Weights of a small GPT-style language model, trained from scratch on English Wikipedia: vocabulary 7247, 249M tokens.
Each number is 128 + 32 x the weight over its row's rms, rounded and kept within 0 to 255. Layers, rows and columns count from 0. Numbers have three digits each. The size before them is the row's rms in percent of the matrix's.

# up: layer 8 MLP up, 768x96, rms 0.102, rows 241-300, columns 48-95
# down: layer 8 MLP down (transposed), 768x96, rms 0.0901, rows 241-300, columns 48-95
up241 104:140145081165121137161136142143097123091183139107157120197085130104081128141105205157149080112142125089084106137115117065098066181196193103183119
down241 104:143136142158113153156077132092098138128173122115177102068191177107119180125161053112169155101108110074163109076103060108119102138087085092101118
up242 105:130116108068173053142101102166114142129129083148033119097171119105144152147168117154085128127185161119186099049075114134154133077114150138191119
down242 108:100140149206146124079133143154108148052153098134158119122131077180082145095160140095162070135100165129073134138128149111142069195175096120090108
up243 121:149141147152141113114125101122159136180108121152091117104151099065123098176111140139180060128123179174115136089127149135153111140130194130163091
down243 102:070070123122104152131103108103196106125171120060116137181102161160154069155146170129122100061106173090127206126108126144113162169155128143141099
up244 108:100116116121128114152125080176113111145149121127180150157148129164124156183102141171108125188195107128160097083117159146101133064169164088109148
down244 121:169158127076121087128147120156050163151105148117161192153146107169042167115124093111125132166067117145143171122106086149121081081154148124092155
up245 116:131142145143141058174145139120114109145150125171109055148166132046078162143163154112081148131104119112160102085144205128132091116147090046133076
down245 135:136168098141091140158099134099108077120136188177130091135138166079131125110159106112118085166148127090108111191168132154119115157116135154114164
up246 085:115111062119106130181123070208141125118139115122170122140145137149173116169096142165095130154155118150101091130101196079174162100134119126155143
down246 079:164133127123134134127140121107135130117146149146081167132172107103108192115110051136139121179119138087166111114134080098184103147143166186116107
up247 095:082135179099210122168116051093136122115188098114157133139155160106121076101162130130175082147108121106135079098097140126166119093111127108143146
down247 085:125174090154147187113098139060134143130113143151110115153141080117185136097135124133173174140070000132080066172128102088124203135130099132094118
up248 103:104116166104119119124203126195135081169104092152105093129071137116068142131083106170132096112149127163144106112118213153154118139161150098107133
down248 113:137115115129118108146152096178092072086142144196083116101124110089135169159126128129112154166146183105084120129051131054142107121121154111145111
up249 094:130098056166195097109153140126102094102160100141061065157091137084137091189155168125097127142211114152153071069152137123153115077113129076145164
down249 107:160128128180125116071148173139059122125140133158143160091100136108120114039144150111103137134095120151144166183122076129115108141077050124107094
up250 104:131142119178178093147119071155139119083114113099118061130140138104122173147175108155134101061183138140104119115080122084150120088121141084133184
down250 124:118124129159116113097103147140100055128156090212157043109142113119173136158157111149097114139134103138163097094113126174116161133118089152125124
up251 098:102082126115100116129143148131175107161107029139177082175145160119099100157142220195125138075173104161123147089113098112116105070132172090128071
down251 095:116127139135143124168132172156111185173167086156108124006124143139125093083121135125196121091140165129147221138151129085138178145145073119083095
up252 095:129127130111108145131137112122134145108127064213103075177118165106113091131176170120137105116135186169133105133115171123088110114169108073122096
down252 098:163116155145103072159124193141155135181105139144072131148114126095169114141143133106171103120106114164179139161160127132140135121071105162126098
up253 109:073152137115170129117149074105120103141141108190170104130090151091135167157129146175107059085124185094145130081173100127130095164145099111073138
down253 096:119093135117117148140113164170142130163146125114121131145088117142137178099143104047134113153168114187138192158125195163106064062112086111081120
up254 082:149152146136115120153216104082089097133143122147110109099172110133112229182107148116121126126101137061175163079130159068213127124130108104112120
down254 076:106170119120156104109156153160101138135126144149147088160073129178146121131128173107149197174116104182139186142101172081147104150196087167145126
up255 091:085060156127192101146144159142165148188123146136168143156094140110130185128187107096090115091162134134170105116163219058147151113153140133124129
down255 079:113137143159141100117181083065158191103194087129110203085144114145146130163142146113112027123079114117152149135103140093079121141097126052144119
up256 087:119100092111146105094105120165118142110092105126120078154138072093095111117116121168118121116166172146148130070187097084131141065113158100126116
down256 075:097114114105069123106144158175140091100162163139114125150184121153096128124164170140107131106128112130101073174148129113110167089148091170098170
up257 093:139086120151161106111190168169121150152141137163095136120109201157131166138174177166156056115137178136110097102180158117125112087203086092151153
down257 090:135132189156087154137102136048138164084108137131113142157165057145130128141134105178139166092092085101087178147163085109161133134124087134165092
up258 101:137149073150158091095135135091125102180131149127167127098153213031137138136155146084130091115118139115138149127134120131159072082144106113115120
down258 089:093048109143116142138141090173135142159141123184180115151187138149107155111076167129174131114158110114106177050118180152156175087103074130091098
up259 111:089129161119163134128115135163146083125130147178115138130137142109021120124117125172073102068114146129111142128151099134141145051137177087125139
down259 113:172124102158138088154155139087183096122179165138207142092085075109164184188093118099118112096116124163152176094069138134106097162117114157163056
up260 091:117065152134134152124220116144096093132142114159123125072173151112110144156151129111132084114123109086132102150139182148160147170163161112122108
down260 084:121174149122125119146099152163096084169069072130085105109088161134140136138076146119178154191114160108075081137084121079070113121118150144172158
up261 093:126197136129119115157138154115094026101178137184089105110155106136099118123120127119100124102191093159162098117135145144149103092163200057171166
down261 086:127058162114113088128091071127155149103141138112160110139144113110187150180073107070133215187096136103141123155097151061126143128132092110150081
up262 096:155110098154082120162175102184128092146186113125122062116155156083108207156101122155096160173114150088142138145130149143190086132156165137134139
down262 109:125125190154124132128139167131155144102111102098124116190092167111103155087190138173166112069068117172094112154134097116085099107111138161066152
up263 097:153128154141108080112166060117158119174146093083160153128117137094137130117145124155152129064218120139084062089114087119107119183095136095112177
down263 094:173134104062161184105130134091116129114153177084112153172183092143176157122092073091144170166145131116102141164165141107171128118146110135087114
up264 109:111141147163123127157183127101144095160119106109165096166076117056151164144137204129159132064122103151167058169110096115117098139169162151083125
down264 108:099128144144172199147135242157114164088086188111179120113137111124087095144111125101117089129169137158137178107129113158158135137079091153090113
up265 108:153105107097158076119125152163117129146147109089138171085116151128091158169150131127079128091196140104222103114138134108126138104070178125180100
down265 107:151124106137164121061064146131120176121150085151107137094118168166181150111178075184123171102115129094108178138133125117076129168132077126129100
up266 101:140177072103113101152176137152152143126134054178080052115094170113092138108129111112076098160100140138187096136155132163138113112185115140081087
down266 103:091077183174139136143075084115191123179100101102116165111139123184125162115144095110127133088116157126111153114145185153135101094058118114114173
up267 098:086120136107093113088100102138098076113101096203134129135167195168082136120105133159197127129116115110193145131150083081131136195149087116145119
down267 088:168068083139109123213074043118125108114134119112110072120164179154073109142156148106117155084151146112144116119170100137167129137166075084083132
up268 103:140111112132133104182141141186111092164199126174134153097148166118143093136089150124189152135143136071127118122107132067109132088205133091179095
down268 094:172115160131138158105147136136118085162105097111075143114149169167161149148153171158129116134155103149135078101086079161100117141195132077079138
up269 103:094133094114184087160102130115118078128119170145098119127117154081123120178160168100136105129161105115078059123120109116173129113140173096146103
down269 111:166157104101150157153117145165149169105111126142160145084089151124172106115157150180097155125163129101108095096140163127119158146119125084092156
up270 091:088113125120141148181139097117137146196160131129150115112098147072147164158070156149095099099088142168104119144162176132140124152183159145125108
down270 071:168097127131153111091136119160158128088086123067092142148151134134084109122136116144148173092119107111219198094075109158119106119076138120130121
up271 106:106119128091154148122172122140188100174117178135108137097138125085146143138093139078075092121180154100117073115112156118190141165107069115133128
down271 129:124131164143138194117121165092086155144097124098167052137096098120113107152159101091140140131100103131199152108061089122120119118103124139170158
up272 100:145121094147138087160249170142134138113167080094105089103135124098071150146133161189119134144110117147121106123132178144153083112097097098101088
down272 097:164119145101193078124138152185115107142154103127105121153103153108112109185135137133067123127163116190104160119195065136206111175114107162095161
up273 101:165142097101154105167117090121081133159143161198081133142150135159100136123106135154188144114148143109121106128124188137188126111118193120145182
down273 098:144076134191068155121097141129124103079183110154156127139085117085102151080113133168101112139140151168126108162098105165072106181140132112110194
up274 095:127160139162129123199120130145103079161185106120076139129142111121165097139069122136135127131166108053150107108098159110186104143130055069153127
down274 090:146091121138069109060137183142125121112150138143111162160143095135141101085103133129139112081200139145169073092143189125058097105129155169171110
up275 111:135187128139171110113120138153105142089156116138192110109124145121177143163072222110071111121139110123148039105136125119163135139162118145168128
down275 121:088158149118096132158086125111138111092115146141120087187108162157076098095113133076132133166125083118179114109149125147122129116068197148112145
up276 099:086084155149159100125132115133152110104171079160129102130164173128147126168126098196104125139224148091152126102090126123104103055112101168121154
down276 090:159160130070097129065106129138138118141096161139097117170136152071088114155072110184138119116132180127185094107120139197181146123064181094127105
up277 112:114137134138164105160119151117128151140115072126081086138150148148146139118096128207143119127112121113140134100125130142223134159168136129147085
down277 123:138144080081133147122106135121141127112161148128151099116107130106160085172093140104131129099117140196127152136158127164125130155109070187150131
up278 111:115122111123143122123135155121121118141137090194174148061102174110147099136146158167133062132144133138093109149114121062080114135140119084150113
down278 112:155169141141104141048118093164105100082097124112140094095110061079121058149146143120122130149109131129168079124106092165150153114131134144146175
up279 087:044137143086119119196145089143117155238157130157165115160136169120175131170134164083087108120119101137154148051132104114144139172117127127134123
down279 069:169098142215164166077114156108102130124094142062118193129182130149115180119144154161127105128055085107123153190138163129110094170126077110129073
up280 099:107141142148165107190096130106134084146148131131127110160165103122121135134089106141154114084193180132112119126078095101142079082133162111156106
down280 096:102137095131154111159120114105086161204141102159134182093136151091102150132120151131138069148120155119130166122127186101108103151121128115128069
up281 095:148074141159213120161116191176108118096212151144118098131165141165123143102098136137085081088148165116118107087050114134096089137129093150133138
down281 094:149108106100091130115105160111094222182141147109045137153135102169079129103155136153155132112117128128119159170136154167079134142102125132164125
up282 101:108110143104140138142166138200139093198140114146118102130192115170074128191093133132103101149134168106108160098091151103117108076126117098146152
down282 107:142172143138128154041158134146074109177165110144076044140131137161078146085128185048117093120101129119121120142132141127170170166095142149125142
up283 103:084126115153119088157123100192136179159116121106126165075130122019075204180156170153139091159145120129090161089093181124135130147182130110149030
down283 094:115078105111127106138112124162108121170117092148102129135121142108113127118060157154149098157103104151139110095031141069154140119127060128159121
up284 091:148120123137149126165119165168083147115126147167067100163106150183131095130134166158070105100157122198089091122126128142098052108178138075174074
down284 091:124131063133145094160134131100124109161125108084165143095133067196079104096146136142152111088081114114128195122129148184128118090150058109156150
up285 111:125080151147126114072193159101132091099103105174136110141130085115061118159103149125161091079098146127166106127119161184193124147135143146111151
down285 125:179092098159147127120125140119115061104152091146190118165104093082107215144135119147060137145089177110105113124154145136179115084140115165114120
up286 092:136135092162083104133131108113127132090134120107141103111153183145109118101161128124089060136111168126120094104165129061131063127160170117083161
down286 080:138116058136155125147090109113110127207122081091172101175123134163155111145132118183118187137162112122169147084082130186086192132140109089117081
up287 111:110101136090139102118165150147029106186155148127137158074135123125109179131100156186149090140138130083158140107174111045201134141053090103168115
down287 125:099161146141130120126143166165189153150106109150112077130193111165106091164076142106086104161102161090166105088139095127114128148094141100092094
up288 091:146104144138105130182167095100143117094137149121097155088130142108134155171205131112105087106160143068077093145138110097167072116145124135089131
down288 088:083099186167157149109100097125146137200073062062138139080109173079086150100139089151113125115113201168129151098125147146092155128156131125138079
up289 104:154155121121142111150133089155133121162117138147067170110099113114107186133118123192088101175141155114118139094104180133113095151065128077173145
down289 099:111167136179150135121140093138169110149151151150179173135177120084160179132124162152110134123125110133169124142127150090114125106122181135078069
up290 100:123134104083162127122134143137099060102116089161106075081154162118152136156159126099142066190142115153194135123137155126172103174082138111121075
down290 099:153163075132173131122113104103098136102169132172111084144128174088119079132170056172178160136145156102131175058116069133152112154122111116132154
up291 088:091046179123135118150137099141128147144139096123114151140138111134090211097148116136172130088175181120094124134135125111084097136099088127114120
down291 085:091186064133146115124122129103096140158092169153127159107075142095149144146172082078124121169147110118192167145106141124150109105129133140146106
up292 102:134168128161117108170155044100061140085105070162147096143177147155089145139096145170165147118145107109119137139081144064092090101140145107131149
down292 102:046052179131111126138094122115176152098119134106084115173176181151096127177168115108134119132126175119151086149108105137107158104111072139138075
up293 104:111130143113182087114149095131115087131098080079116125102169095064124186135164171123112130107142178151133097107166157131123119101173136094135168
down293 099:153153145122110153082070137071163071069163149165179135146111170143109148166160119092078110110099158124109105110138160154084179115116135141129171
up294 101:143110091089104115195155133207117158147166090124072028128162090134095102199116119125160095158130143108149113074140128135192114113112094112128114
down294 102:174182107142143063122128146168156120089140082123113095149118076129138156115106166171141112073152145119155084122117140120140130126123165062094125
up295 093:099169092118122077103124139107117173112146109173162134112113127097149168152162178141088148084143122129142113155075146117129131139093137104118116
down295 095:081109144155121115107127106105114129130104174133151086158105128146133107081143181118109098111149124186108036239123135122134144110109099166111171
up296 103:096171052163194119111103149089105117129140103131091099137163140126165145118141137118114090155124118117129102129178193195177118110081090131134123
down296 104:143152079115155142130140131084079141117108169137148080144133136149133082100147157137136086170167167137148107147123056129088163147103118138093110
up297 108:102098161146132130171136094121126126156131127149120151113132212185080145139087158170126084162136119124153068150168098102138142153141106123144101
down297 127:154124125167113056144143095122122090105132120073119148113162120135113085179128147128140115112154113157153155092096064105140157132053135127146107
up298 104:104072131126145088114152083128146186177108082154117061134118137058091117143131099133187125110179198178159126106177166149133104151106134162131112
down298 111:106084185120116191175123122140172150121098147145137152125167145124139143126097091160147205124150159102088102157101070050107112099135157101161102
up299 117:165118180136208120137103105167105097128183173128150086132137139133145186165113126103105121104164115143100069136108151065114052069121125155125124
down299 120:104196215078189157106126122151154067172114153113062106124164128143105147079142104104133184134095103116038123159107160117120093096147115143124116
up300 091:100083153157132111157112118192138144163099180057109164115197115171126132100134125126073138091150115129132063086118118084148138135186207114156095
down300 083:113195112147176148119137101147109159176192105152090103126059084139135098136153126128074155146099027165110106179149158175101143070121156136063178